Weights of a small GPT-style language model, trained from scratch on English Wikipedia: rotary positions, no biases in attention or MLP.
Each number is 128 + 24 x the weight over its row's rms, rounded and kept within 0 to 255. Layers, rows and columns count from 0. Numbers have three digits each. The size before them is the row's rms in percent of the matrix's.

# layer 3 attention query, 256x256, rms 0.382, rows 0-71,128-198, columns 192-255
097:113132135103123147139130126144137126154151121145128104127142136097124126104151133165120150115128150115074127116101109122144142125127179114133086079079118154144144121136114107164086131173069133
094:101112156127113100131161106120151154137139176120111208125165151133152178120128098113127120136141101137138119119121098148146086155110154109091109147112172110132156114133155103143174128195112100
087:147134109114142120111130134103169096123145129148103108166110098116132123111140152119119119121111153148129123083082129102141124122142167106105128100118126149116145156105145137117082138165111152
096:137121123112133069116148126116097138152120153148139147111161118121135155168149125114137138138162089117138088139167120131091137139111108123099150151132155117101128146105136153124152116162168117
089:149110156178114127145165130122112139140096142123143119148131156124121109102136124115145087138173090095108117111093152113108136132104104117105114122100177128126139121108113132113152132154118150
100:155135167140134154139125115112105129106130148102102180170107123162126114174130131112117126164152129159184124107136156175120086107093109173087153165170133114135144094126129149119187112091183127
091:111118116077129113108170127139137163135117140104080131113132108144143150124111134164147103136139125141154140130155112127098105115128127162161144159128179114139114095131110104181086120120105108
109:098149120145136158168105118136134127115090105148121134110124126129168117115112101174136122080096136147073157142135087130168191090145119153149122155103111136135180154144141160138092136127105151
079:135139143067138076132112088121080118107128093151196147110115178135128098156114095110123139117151123095116189173116153131117112136103083134173146131169124104123132178111143138141140132128149078
088:168135142148149125127101113156137091126132123121115080148079138121101102133157125160116108133118138111073123140111096147124126171131110119165094115166062129078110107123184119111108164104091117
089:095159110138149117123153198096135152120104115166108123099128123117148152119101129100126159084127156081146151154120112159133138089154122145144122115142129162138128121127170113151074134094094135
094:119139095093072155117126110152112164104094131152105141159116136147126142115177150131130102115142088118113129119168161156110160156133116138121160156117110106139145150128151128127141112147160142
091:103116115136150091113091124148149120153154159140130112129147105136120113123156102098086125106104124122088157131129133159148145161110112143137083105154121128107119112164145089125136156112163178
085:137139137162088142108135107172115119108130107120192098096126117100134137122140152132128137119143178131109140167140141124087134155159102116134137117099151133106102117125144104133101111116113170
085:142154145110202147157113121161115153130086106128128126152153089126136113129120121146119121125156159134132178144110117123127125112141122152124111123143119146143139088074169100126063119121120140
082:127175091123155084142131155165128128130178114121147127114121083112143152148127157138120185155120119116160150160158144142153156125129135137133144087122137135163100124084057090127136123132132106
082:117140151164116105127117104122146088156120102099145151112128134102141171118132148171160142091142144093152128113124099158141164123194096132106169142127162130076147103146127116132101136120124132
093:131100103099109100110098142132157111145084131112106157148130154097098145154124091121117117135113142135123089108126090094112131136145128072126109142085131129144141125141123109117155146101127106
103:150156122120207151123117147094164144114094055071092119131139133128129136169091122133159109142112141103121153146124099166101113098146116134165152156123135130071155120128135091141127124109146108
108:149150143096080135061099121125106090137124149141129143130112155136116145152099119141152093130122137156103128093110104127132127158151167162158085176126120142112110116190115171189125130137115114
086:127111142142114110076096107144101117123102084119181105121134155137170161146123147127142157167126147072085120108123114152135145160144122126094141093096139091107132131103135172161069138158143124
087:101137147147119135180116125122081108122151154145145117156114169138170060162166118092101116155159162086127092114169121099131129106112103111126105141116135103136143113138094134128135142117129144
090:109128138121116117185140091133112164113177149147085104118137164129162095163120142148154107130134146138144131120105099153147129165144151132150071173152123105100148113138130134133088139143075158
095:175141154151133142144120110124118157119131144150107105143110152143114158135093097128166108121159098152135121094112127126140133174130090137131096104152108127112081099138145151145113190091116144
096:135167120167148107156162128114106120118129128085135100144130121131108122102096155136130104095107115104133085130132089131117152098155129135167130166124102130137110156128143129107117134102147124
101:153139134142133135108170134116124161100176126197154170153111074088144107113140142134134154119105102145108145125096122141085195100143113150176094136113124148111118119131095147109087135141141100
090:100094122141125135135089111115121096076109132161120127119132135179087124103150151120121155094123118139134116094156094120091142108129142125090120141098133113143113138134099142120122108105140122
093:098106160123120106113123128132122127107121123150150117095076123120117132104114143118121127156118116163162082113119091127083095127130184113114134149141164114158127124122121121121117128156104135
097:095110119144151080118120126141114132112151116106097141104116138199114124058091111138169134126133081147175131117117183128106123150113120156103114129152146110128114132140127159109150131156139152
095:168120157161113108133143128141110120173109116142091120113106096129077106167118098111118127138123158129121130148100128160109184134130065144116117119139144126115094119130130127115133117103102104
092:134114146183135128123124124120135108089133126113195151142181174116137133127143101129158128113083120148073143150112137114101142142127104125149146124103107121116142121074139170167099130129137108
091:144168111123084109117107121145172115145088160160167103174142071099165058131103185111095145135127136147124152126132146149118159139153146134115132125131124103133132101123093138140141150115112119
101:111111121156098127112130095143150106168139122115152114077191126116125131149118178115069128127132127106135112148147150102108148124103132139110134091156119126117136124165102103130148125126141161
090:103082122106117139078149128126147110108155152108132095142128148131100169097143119126118127131117119076153137137130158099143162101088121096143111138091156130155130147176180165090171103122130175
099:141112140105127111141099147141138134117152147095124119099112095138131107098122136096133114097124097122134106156193168121095113155115141157134107128140154119158160128103155111142143131117184074
099:122146098146113128118146140134162151107167145120186138109133108077135122099115158114173117116101120155149157138111179110135152129138131103107153122127128103159107149171137101162111111153072129
105:141115078139138101139144109128150128169105142101150160113129178167084082154115149131090153109123136162133167100158141135115107087140107150115146119129116094155139111118116134142077109134111080
100:118129145197156140176141143150168154114111168131174111118113116157063144092128091089153123133127137119142152139112163146124122081145110104124126158101119121167137110136137112124148102134101096
093:102151120123173146120105144174110142155108181110159135152154154140119135096147147113108147141122115138156112083156134132122079124130133113137120130166181098162148107122147140122119119157134155
089:132160132129112154115115116116176138149110106112123167168136094104183111110139171123139171137070124192103096107112111119088156124112134159105128119126157136138164145143125160115141124163142121
105:166127152086110088150170110155125096105164101068093128121133130112100137109159119144140140127189136108144114105156123126129110113104128123135114141145130120142104134107132113135133140144114147
101:092123218115123133144159126139168142133071108150079110162100122116142085108120088121124148092107146090126146135140146145132112146157127146120091112131140136121114115101134099101149127087127096
104:094110068113102119162094110132142128135113125150138116161145091120097135150122129114114117120145128184112141144106130106114103113145174081135114139077170131157120123152098123139149131137117164
097:185082116137089113115152115145109159088140111157147151133148134131086130098125128128126063131102143110134131105130145136144145172117109125105116107115126150148154120109151200106096103129102127
093:137174159104084114119112136125131154127110099096153141164122122099169124127159134102126138134155140175127089097138154156150080186113081086138081101149149131109132152110144130108151101135134098
092:137139156143129142170113136134138182096126119099145122098105144161147106171126095113160141107145120115155082112139139150113108107142154144130150079137092114128148143128134111106158102133182168
095:121140121166121135134132120158146168134107150158115139166168106112103130106103111117129070092110111118128132141091143102109138151147126091101121080119146156112134117094114133149109154128143148
100:125128147094147174089153124151097161096113119137108167094097124141134133148093114141163114118111120109104128160137140138114115129161123131166140159126150140121159133130144094099112142142120159
105:128129129142133137145155111095147140115118116161131116117140117131121141123122151157143100131134076166107136138124156126124125108156123121144171142135135120129165143126104106124075103162103195
094:141154163133150127093107138122126093148152104148123112166105072108117101127153124159103118158136148084158142099111132181116114145132119146112166153104129124138146105120121135129146096133134148
101:127146163113095157154127122114101123111089113133147136144131093160145115162158132138121119129161110163133111131169131132106147079149153131152120119100148106145149114115156114126132133113148099
102:115141147086128108144160128089155107129162108124146129105102137174156122085110123154147144101099097122126100152176120138122112116092148124131149137128124096125150110114139162151117142127068135
104:125124128115101147169148113108077132145149068149137112123125123101147086145115132140149104136092095146121160120123143159116151136099140108094138101137157103117137165150134109163089127143117123
103:140104082119143127130085142179123141112092147133120123128117122126122154114162127121082100125151157138099101166120152145120127085163137160117151115124146117130153120128114083127122135105119099
102:098124118097125139153169148099133110147105138128185161146142138136168116135130103117132152129113125128133100151130094121153162121128117111120182135107119133122155175124110152134139111172114125
105:118193105136135107127150151141153098141167082185125148095123098149128126122070103143128106097098098093133092144170077111142152156138107119166147147152115125097127149123118128123100154129115152
110:081102143110102138123125134142158104147122087145126127100103123136148157135157134161157139117113158167124144118115152127159139129120095145103123134098163158162128131123105162085089147124122143
105:112121131151125152160126109146088176131110109092134100131088108103131162134159148140115141138132139181088105120092114135122081116136066147153161111124129160160109138105141185136118100125120089
107:107191122135106135103119126084144129157138098098122145144140155080147121153114106142156094133138141113146134118103147130116128120102107139126122125119136172116088130130126106156134125111130098
107:119129126105121181137112121164090152132159121159191121146142130138128112122108130114127163120118113171161097100172108185132098102132125111165148159101113124155139130139145146119141118157153145
098:110158133122135109153141124115102123142087133095109150133143107159124127148160122132111143158129137097139135128108110104119106141159161118121121164141162103110110150190108159143176151106112138
107:139052148162115152128112133139131111102083130117142154104132160117113144119133140077137113141161092112112103112105101162101113114131186113100156129121149129138120122202093200102138136145134126
100:145145123128131143094109155137113132117151120134175133147126136156138127124151132128127071128090125145145135117097107116115155158113153113148170117172121111115145115085105188127118114135144121
102:148162131091110140141130103125129123146113121165098154087132133149144158121124126128115149144096097137128104121119166137140145139083130121164134115131144125101157146131107172153075137077089161
093:090174103107117160135106114057108152091142107112097090120109153150149109088129112114127091135131117149129160125171116123111136145185106095170105162136127142153151135121100145107157083100153140
104:125161071112129145136111132126094129114097108117162112176110118118113114128130094152148123115158194122133132103118097121143159153121094098172118147113120128132086111148137179121110133100134141
101:136127106141154126167109106132151136107124115099116133120138114139119126131083079153124140105102131116152144163095126142169120094154130093135149150078136117110150111133161066153110138098162150
099:128133132103123096099133155110154130125151132115194148118092134104133113133103120125105142150110101122091119170156126106122128151168097143115138160140117157163148160085158166114136108104145132
103:163139159120174107138124128128101145128119122115147151140128161096111176135172150124155076089168129079080113124122132137135138126138148094139068112147125138147131200146116113150151091141123133
097:127128162125121131139117126136095119150153127145097128141151110164105079120108114129171127118120131082127122133101124102130134138161178158120113102113125132144143113116122109106158158125098148
098:152126106170149083149121174094153130113125107124126106100138133145084141076090101136153091138101101133130112111128117148088108166151105176160109163131150124148165130154139106167167112099095112
105:155134178119108137147077145096169136115165115118147125154148124107167141139116167128112145131142140101132124128152158140163093167156126123082155123130129090107073156168145122117137140150113123
065:118102114164183162147131106126124163151133114140138113147083107132166162103140121159131081098093140143175156119165112132130123110129156099085090101109146164125149105115153135143128082128113141
080:146075133137071111122107139122102104120154121083093154170153136114134135145116100127129125111102119110126100123161128124109122089119156130159146166150166115134145128129103123185137122126143160
071:177105133170140142123110162158121152138114104141140116127088133162136118076139109151115155102145157100170130127120123162132097102119137112091112142102173144138125130131121170140137103121125136
074:150084139138091119132112116126092125105116143148092157117173104092106166147140090114097166143147111102113094082161121153126153093122160165152129207147138126131125157134095124128103132132158095
067:154119119146075167130156144129080140113101170102147124076114148121133128132108105079108109129176129138094064094170170115126129076114135107138151174070115091117113137116110148119091138146092137
077:130152138066153126147143107151101138144116125124126161146166123102121126130103113086165135166128132112100125131115112088118102150109104131140111112143171093121138161137139143128156142178121122
084:121146131106096063126144112136119125135127121129130133148102142161098117162134092143135139170112091150156132151115155151117092125105140135156102147191096105084116116114132142144141094113143091
085:148078154145116161134123135098152107118149113108164112157139135175109087134118113176151074138157133122134173149107128094143134106122137101128108087140071138126131133153102104121130184090132155
061:137118167093134072115130151114166116160135107129113139131143100127100117145086094155119139144124091128105150145139110118158146196118123119120099099181171123155140111139134107142166147133127160
072:122116123144155144115083168127175146092098146134140095097126101158123119103102181170125112126086145118150133151154148117116114169175103112083154129095108104132128081128134117076127159076072135
084:158178105143124179133141124122102129135091129109077080114120147116107114123105129171087094087122145116154158155107139127101102100172108110144146130090120137135119108090174119161074125137130112
080:135118111108158055176071121127138139136146152151130137164152109117103115148161091120109121150095092127124125120135118111150115103123124154106120149175134102127154133098138135136147141164129139
070:129117110113123157116068096139132150102102188093117091121110095198147102135117127110106096112082122110099167141132117124113097147146112094091114130115120116099135130093177152122133129138122102
079:086142073141137107142143101119119142138119164129145151141119143091140183127154123138137159106160156104152139089132130150110109088112123167135155106121117127120114110108131161130105137134087114
084:124126140164163127146114177161128097131190108142185119144157135101150084111100143143151113145134150142110118120179146118137147107108110155114127117128116109127105113074130131103110137064136100
084:140066121140139155109128154138125096136147138145177153107136113084116122145130168122120168126174153110119147112087131135125165098142146102102134114091136167129164140158091164122113136119114161
085:080135130170122125130135098149122120121125130107125129130089173147104106171163116146098121138085152129148171143119144127116122115156105152135150117160131138111144150122114106108122161126132156
083:118115154122136103147113117128131096108107165133112126139145140103155126064126102102143144097108092101136136121122106138130127110110150121114153109101189137154086104105118165098130106137110113
091:161108138090145114126142085153084145112134097109152133065103129148122111140117123108105147103124140093186124166133120128130113113159099090128139149146107126108169160131093149116130123122090111
095:129131177170137122149125112110103115136090144156145146161130122175133124166152099118160152164116110149118135129138084110126143180117116146113142126117123131136121117137104155075122118073116138
090:150097112124121137148124141149142126148164110160123132148129104159167107176120083162131132101107106126134147121122128117149164101111091183103143130128114109120116113121117145083105130122123149
083:165127116130094145074141127112147078164083140101164120111125114143101139127124146110140126124150147083076138107132138137111139172156147114124109094103110145074152105151137136146132117091111117
079:121132134105122138108139146110109113124123135094148144074102131139074177136061148130175102139174145139100190151118077139110150151129120115105141114151170149086125125130106104137130133125145109
085:128100118165163133122105142096139128144091162078064114140146146083122139095136185133128151129124139124132117128129126112141129116131112104132138128126167126088113113150107076132119128152099160
098:161106107174158138119089124102162148118142103118161129116124110114135090147140140150166093093135158095111156089137129171113141164131138090154094131092115131140131151118133126132118140162117083
091:113125119121117146089117126124153121122150136156168138163095107115148134160104131136102133109135137151134115105151134180137111125174198110133090139087101176128116132090101138119117132121119151
082:125152146103155125137111132151106141101131068162146187129093137143141091115157145180125131109163150098095112121163107142108123101114136141112133125094158113164158147149144158144121120128143137
086:131095088100118117091140129159128136118116096100070148134117164128142183095155113135165147121126076130125099181124109143148140120120151124098141154128178145151168139168109106134143100194199123
091:167127136140127144126128113150124138169146096087100101102116163150125098141118133156155115123101167156126141109179170070123193128103132133116107125103124118112141150113102120114114144161115130
095:161170121160106177090088188167141091131086098115095147154085134123154093101141121204120095094093162109124141143145115131122135131162150116118124101109097153138150131124141135149163112101159135
096:124163118151139147141133103141113124173177117137129121139164128118144117125121113163161110118115145151073109120140111135131152127112121174155126129109123106085124139112144152116118179092127163
102:145130106152160122098130117159136124104132162129126155143112132144121130108134132111141156125125111139133121088154138127159161130118127113100140132089117127142136117170127116107112115136118153
098:089127104128124097118123136134113158158135160102147140156137121141092136146156143090088157167137098101137183146101108119081121126110155090136123136158118125112116132131129117119126147128126102
083:125119155119158168166081124136113150165177147124117105125077106150177134132157136140124153109135149115117157118080142145133092143092166094177104123105135113141099096134112120167159114141177091
094:108164170126114170099137120126133141088147085121075105139148132144111131111158141132136157157151124155157095101078108140091136110111104133136117204155109103117113158082125164127173121165131109
092:146067105134127110098170133117147130162152125111170148106141142109123111121100111138109106133126160112096152142137112104146121156130090100101093102138120183126137169149173105125139177125148109
109:152140120124133132126146134165140082140100137109101127082131124180134138115128102137153144119160150129110167096156139133103149104148107127123152134136108149154130130117120101146098132148088117
102:105125132111111134116109165142148113121092130149164156117125136115127129130149159118107128086160146103116114118127095169123092150125155149149106138134148127158134109138129133164128130129159099
087:077073137152151148134121125136126178131136122134141101091104074101095130135143060128117093123110182143092114143100129098144104106133122111147138131155106127156138181149093120150113115090163125
093:116132097130038168095136135125154096090120146118149115148134126120138095134087148091132106144105117173126116124151114115121129127163111133120149074122114132161119148137114154141129147115115140
106:113137137099142112135129164133180120082105147083153157154094134117139158176088161115094154155131110158120136102110111098128107119130162111161134154173163127157107129123141145114121132110183117
098:118110159125102137130098148089100143119149154121109149118148113119135123142124110147165086115116181113142124088094140118159137120101143163115132154099074126123131104093106120164108115114138171
094:142161119117109148100074135129109098110133107150102134144143148143129129128146130093128161150144096124108140108170100153111072173104105111101107068111145115160156111128160158151142148140142162
101:116115113157087108140125124122130105106122134145107188100122145103118139113091119140163141106128103113103151135127164119144109111114166132129146166068140118090117095157131137139150121185098124
102:104161141118104121124170085115140157092112153122174117081151156093111087153081143074083133188147169097147115142106104137090080131159156134123138140132145119142107136166129117165160108107128078
110:145166133125151132109132126174150131113151144068103112139141090134191128097155109124116095110100088116173122119136095163115097106083111142132125167123166165163084089104165127114153155124117125
099:146160127126109138112132123125163115150122129118156109107089095084137137096151149143119131107109142120134152130083149107100167157173108133150083091087111150125141103121134111127076172116118172
100:120144136125111130108170173101109093145106152118117150147153108124088113143128155103119156137130167106127136124170105172141120084140099151153110170137118092109124112120131154136104136169126112
107:171118117116131151107143120115078107146116147140129128113172120159108139111095052140120130137130141115102133142136173162150154097112133148110091119167137148142140134144113120120079147118114143
111:133122155106130188148116128111039119117092132136127140096090097100146128102166135128111145118132102125144171118100135135068130099108141108124111111082146148186112148154133126111131133095142150
099:138155132134154116133088139104101135154083134118145099119104119116167123144116104108100100117147133107097165082146112181134109187113121107116136128143125136105104126134112145168113132194137128
108:133114107118092094138141099114164109091125134142124139158146139128131168111118093121108138096157104150120109110128185131135175100135126154150113186127130117052130096113127095135154122148101169
116:149051122164137111112115171103117124112101117124125139111135127120126125145109085143159154143078099129125103080159136157117139156136157114146135081113118137115109132126182082197077103112126169
106:123131104088158105133121142107102119121080104133164110166124120147163094153158123113207133144103133134073154122137117141150184153159092097121101098133171140111105145124112167154120152150147081
104:129132103115075104157146109100146096138109108122142114099099154115143134046129125149170128100069130126084114126131086149158130140142148121131150090141121159104141188108080152152120099151125147
113:159141151148122104145198133095154116153141131145120146070114100146112143107158113187119089097102175115096120155097110092138158179129107132140103071169085133100114160128123106122108137139150124
116:167111121116172187120106142105129135139086153122113104133114125136111126147131135151135114131112160064090128164139132143109150148146137126069123135082136108142142147123129102102136116125118180
094:135110132108181128113153133086101117144132097133103163136104127142146121154103117078119123122098168133145100130152115155101140104105112086111112098101164151154114128145159102104107112131118105
098:141151126129163077134170112170116155078149104113100116105128088075152149106136108150127109149095178108127114156100133096132150128135122146129101139105154142130134172153119139158153147097091121
093:117114132171090129139146153137094128157144139143122121110117117108133144118113153158115131106122126117103130108105161079091143139136112117204132107136158158136119100098103140180067129132113126
110:150145151088107113127181156087096096109143141089138145128144122137107113097139093092146140129116126104150105132109104159149092131096110116076140137186175100174118126135126125099208119097157129
108:119066156163115170149111112115092156153089163120136162122149132132100135132166159124166086125114119173108137109101088140143148141131190101118111096119115132153140146132137129121152079148117114
105:133135149164137164119096120164099074141105121152178140130086179143098125122137150110110119107129148157104150125127116139121157135146148131124131099121091138106151114147131171137126131124115137
105:115132129188155150082103141156139111179134113125126145172165123092110105113114111153168120175147132132131079117131175160144127171142097157124143145099089120143132139094071158160085147126089085
099:134104131154147142134159143100130124105130149152104118120173101136096178122138121129121165160116141128138116118099142155116117112170115127096167116140159069147129119141142189088102108117111129
092:184125146164150137170106135151130133112127155100112116167101113112111117148123137183146134081119156121121104109141140133138175125149167124156144150104128152134113141078142103117095115122116115
103:157111123124128168111095152133124119112135114130132116119108139124101143186150092085118103121116145129110153109103109141161168160107121114121113089135084169093128146126190126112148137102102144
092:146112132084151116108107128118147128114124163131101134136135099122159119136108186110146094131106123132133151102110184119106119177114144129142188110085137132147068152127127086118153092111137139
108:121127130140119158109121138097133137137160187141140125124127142156119149162175129139115127160113136129151132128130130092136130134105127128139122138081133055148155102120141151117130168104122152
115:099105125104151116123128124091143153104097086161138174155143099148155185160142103139137151110137147146079140120160125128109103087151147107149132134135138146108130133120107119118109132127132118
111:099083136122126128165072142103140147144132150165084140140140157091115122151135094146106124126116166101095126086139135125110153131133108147152119106118122130104152148116129090159102105129107125
# layer 3 attention key, 128x256, rms 0.365, rows 0-70, columns 192-255
113:140178089127135097131146146120140095096124131154140106088107122158098085123138128152152132105116095134145121081149122149107162104109156129129135129140076148125092139120117095106112149106113177
083:107140182087142125087136101142124159111080149130123131120117157155127120130115117121147138141115128126105128168135112146130132112118123105142107093113112144153131119109151139122160112141141106
090:116144115116143153130150141155145102152116137109147113145112115137118118083129152208138145086089120128111137097143123119141167112116100135169127132125129113114080144160164154101127172140128128
087:141141134140136117075123146144115129179178113087093133159092125161120120167161108126138143168127120108130129116108152148124110122106134130146186103131134132147148112166144137075134139131084142
079:105155102130121125152126085139118112114094114163141075143137079162127115126160155144126133119149125138106121138120104139097122086164128164152132115137104136173112114130125125113111121142100142
090:109114151100108139132135096124077107163120151104126092111140151129133171146152121097080167164155159116070107122116129111129128108128147126120090133135143144137131163153139117117135125130152111
089:100091169145106136132112103153087140118122129091145121121131136106152128146160141071088129179160161108141095138146109124130078106109112089139145109132140154180122095123147130141183093121116090
092:106147128129102106100145110126123112131089144138138148128110116118157140146119134158143092159103130147152131122126130136133118159123143147128127138093107160131119135107179076159098117124119106
095:141115113125097134084102085140097167096093149080115138152105103120111139133157091083095139192140152135145106158120099128125117100135137118133106135088120146141118132161067165126149087169150118
089:087112162088129110137120153134167086164141110112124096090119196130151097128148130131167126105073118128154155115131136122077148139148114105121124127165145170127141150144175111155110146125125103
087:164106121123159104155137134125148116118144107152114142144093087104164134103139126118178105141112120131150139106143086162140122111095107111116106098074137124104080123128096151139131163121083134
091:139161162155113133103162131105129137147145119154114164105104154110138131124135120148169128142126144129161134122111092124110131146136152110143092156137136171130118133146117111153115154125140125
082:160131106111118138132124143092105139131152136134102159116138105116118135113104128148141122118156101131167141148173122107199113118097153107130135150142097116079129115135133100073160150143128105
092:158111116145114115135073171156153138084162143148101142159146113114142068144150157108148123109127088141124133114173117119137129153133143100111146161130052111084161162112137089111094131138110172
093:141185107127106123113114123105158099136114120138120111137087121129120120104128051139167128138100122120109138125109132170108134136142167156116111129072090143140139064114162104132079157138131166
088:152124146130122126192137154095154109135164140149182152112100114113137111146129155130138093084106146130133134125125109154104090121089126138104105141106146110141115152098122130086120143110159129
090:162137167119160182135137147102139145121147117134114113143099108113132068072144120192115120134090163096122142160137124113139128140155141044128139137152102160118111176133147134135104111133115128
085:152135141150133119117137161115137098134161118093086154182116103153096137105175142098124125120129119173123147137150102138125151165135119124113151139148117060136142123138120102156093124148128136
094:110148148115097093117127101126174153095109168138157117104156087130144145118143137106126146170146119090136138147132125134144125146148073089118165135140159129099100178161124087129128168099112108
095:117115138124189148124113133143122148158125100114142095129107150117143129103119168117103102104143120160119120157172137125097102148143090076114098142191104156098136142112153108155147157154167134
093:131154143123114094084157140148180158139138113152116124107096148153114080083166132166127119107085112140149171134138105116133149142171157153132150113118110143139148122136155109130133110136141133
077:196138151133141134137098121129137131139095112123125166122140127123105116121111111131100136120089159119127135122129103153121112136162107117107127092097096146134106120153124124087113128115130117
088:080115158121151124106133152105134125131120148154172099150139108146155139092123180118154099132156136099148118119143167108106122107131099163137131094115093130144114161126118134111133187097105105
093:110133149187163099127143084104143109143119123103090150097127204112126158119114149133130153119107111067133133145117128124145118124122115093130086137119140148107120135136052135150165152153114120
085:126108098157112110127159143137113115169119152124157121138126098108148085156157158092155135107103129108107146116161097163183138150123133126142183104145131158140124147114134098101150135139103122
103:115134111132129184165126145139145143143129119133130129117124124160135112093132158133143064086163124118139136094150097124140132170076158143103078104133121118139108169126120157165143160107123127
098:096155171126089151130084152143122141124160101128129115117127093152124172108116135109166144131152117127096102134126139136120091151079123121162117094148156130181117109118102122107161129114131120
096:132089153131139116101090072156124155098111104092150136109127122150111157183142114116141137178170131104121117080147135133123158113127181142136128135117173105139123103140110139144158141149150128
099:119135124108139163153127127117087131160106168135173141129113118146126110093097140130102160146164091096098110125111143108136126121108141080113122149113139115114122088157109137133152136088094154
096:130141123116101121138156124122108129095101112101139118079149150119152131086107116130116085119131116122153121148138127144132107153129107125131147141127097127128139106148130141136162132186121105
097:117108122136126207137126119185142126138143090118133133114106162113130126127132070124165106114116149125098161143130119134135177137124188146104143108114124121083123117124099101127108132148122129
091:153149104128152104135097167129177140139120102097152124113126166084092131130100165167134091079134139084150135074170124111093132148101104102107090123133136099129140140122092185153147083082165133
093:125170132153087129134087138147153152098125080122137065126157098142146177108156125093099150127147129174136149144105093118146132115127137137149161136141152104110150151127138125137129132143116154
088:094129188160109125088117167137075116131094147089149167137188156115117136130062127130134106170141116116129131109138090113140124166123118195079167126148150110111116083123154173147182153103101107
103:163184092129147100101119107166103124130105142155107097172149140141123128136130113097122165138095109142142159156103075136152099125128103119140084109155132150161117108158124095101156110131147148
103:116156136101109172098132106136145098133128147116141127119091141158124157098133134130123121135115134156141141179164101116133101084091146084162155139167150142094141157117090123113172111152143106
091:143130116095163140097133151132129156149131156105157120163079118114121093123123107122154108143135098123154128105142110116106145134112099158092141097120129141164085117133131081086109164168079192
098:112124090141117149153103157149119129164131140099106123147138135118129148115077115135150144139146098109147130089139109159113166123126194163131104098155188139113154148087141161150106094117069139
105:145145128086126128122105123128119166130104117089118163154121094112160140165096174123121147133154086146130127145133154137107153149082151059123137123163153127102168111130118126095191088135118106
095:108150150170068125119103152111068146091115121167094125137113124125159143123173086110098134112103106161150137134126100145172080105114156127147154145088132110144123152138105122111138129131167132
094:126127180160101133127144141119129126124148144149127103082146143127113196121104151103119128096088101141154129146126174110141159137159086107102121154118132149114149075114149165118130134125118123
096:159102145102084109095126127155124146151117103119127106116138140088169115079161146121130127105115146096110124148159153101145149106125137096112139152129104185112134112152151076157101142142164169
111:171079093142119129164131118137109127121148119086139119113114100130115104129136107099164109145137136123126083112109104142132130135125134190150147139140162108152103116138139134074173109149116097
091:160124129158115102082144136144128144159097147119167133146160110141106142153124147102159119129135087133108148114123132124173113089168134089081143117126143109097126144096148133116142117108094095
098:135123105114184137131156091102145106105163137106108140141109097137098150167158137095143147129163160115113148143088136138136105111123149110108118138145105085108094150148119119082123121126108127
084:117124160116150151137149156126137082131131128097098151139111110183110113117152138118157080131151129140123094110096103138102127115077120110141107155140160144192108118101107104115155148130171086
097:133143100129125151148150088121105151105097085150086124145137120108111130121116140127152092153117124138136135159165156116107115112119147132118106170108159136148132105145145134136148127122142099
090:137127106146129133137139079105124098140145116134144078101104159065105076137128144115125148121143117141098071125126121123097123172112119176106108130114119139080100163112153111148120130131120161
101:130163159134110132151119119159128139138153095104161108142132135168142173106137084119128117161169098086143119166138125117169116113113143152149091165148150113148107139123132157097128124125113159
102:073141103154093090162118127127140117111165110132107172136156135139111130081143112117162116128093104111135119115115160166126133140095116105130127142120119105120128128114135118108149130082148103
098:146103126155145164104128132138153139129134131093122171105147122137111144089147119111138098077146106162143137133117154124137112116125109077132087115127169113142144142146146118145191140134145129
107:118093153150116102136144154183176146114131119113146157148112144155135103133109142139161122112107125147111105154146078120097123115124117112128119135145145075167150166121102172088181165128136104
094:144127124083128142088144123153140135171101147077175130124160099163116147123164162136150138114092151135123132123111094116116118139127130105156121089151072182164139153156134123113113113129162132
097:145134147100144088083095160122126114155070117107147091124115099098136117164096132132092146126094110147113139106137111115122131150160136130131118157138128128135134115132143103153119106134115164
093:127100143123141139093132134119150094158117119175142117125103128137126137080124141175096143134121123137118151178139143108147141144139106100107158130191100139103141179097095112094139177103129146
129:107122147128153156125125110144118112141088127125155104123147104119157099120135124142095140086117173140126123129105142119097170137168132129137116110101116162112161094109118094205075178147121097
103:111173130093109118112097118144149107138165147147143160120134106130118146116139166140173128123176138127157135114178132114111098129125185133145111096146087103113166072086157131143099142144153139
106:111092141148203132090101157184098137113167155150119099164121148108136130130147092113146146115122128097088133159143130114128127071119172144116128101115155140111104149106132114135088135104124151
104:129145117115079186180146095130121117118118136089111145122139125151113183113111122117100127114171136111101118164134132141110105161114110113124122135151124099194140121166135135101153099130106133
110:131094103136164115147153110126148121103137152093132161180101128124110088105143139111178142147108123101112122135115127123151114132115147097113144140163138136164131181110120123097177104140110121
138:155116118135098137168125132157111122147131114093119136124160112175120145123122120105126124115126101161137108189166094095155127152129102111135127132190160123122121114127119140072221086147147100
117:138123127155114124157158167199141136184156140151130185120102139159137116142107151117151095092123146100104120107117075125153105152127111116112140134117114121142085119095072154133170150155164095
101:121127137125106134139078104167132134139134172122106108102097101134096135131115130164142122119126133102110130142108110138148121138120088126173152161196106106118076085163144106137147160148147097
096:132110150100137141104145135130138179102117164157127094115154100112128103136121119094098104097151130110100153120099123164137063147117103097133127119159129155125120123127137113126136171115120114
102:145132111139110150106131122123128090131109130146134114115102133100086149149097107177123136122137092131114120099136109159127142120132154134109139095141154143156115142144157111118098133139151146
101:088130157118107114117140109076103084137143125138114139145134107149135134162166133110110088159153141121155145119169149178132116152130062148140107084118056149156134119123153108132075178132130166
098:151113123144102131164080137109119147126106143139129136050134116098128109145112110112147138137089155143120142146139142127137122164161092153144150124122117166113132103121072125118101122140140146
113:101112123153153134144155141110114169098172111107149170104159143152126148090116136108145104113105113100144098138135110151129104147132123113167147134166154076102157165153124148111201080139140137
101:136130104127153124132167107171119120163109191152131150127126116168116134109093149110076111151124117112147104131087123109112134165104146110097125150116152099175148119086117137162133111104154123
102:123161108076095107072120149108138161132127137096121138149142110126133143136086092128130110118155124147137161115097125110128128102140091153134166093103116136111144111082125106137149110125135095
111:118103146143156074136106147128145144114159157132151119132159115144127143170134121120128106065111166124149083112082130159087134127137137125177145164108137107125095102126127091143162136141132083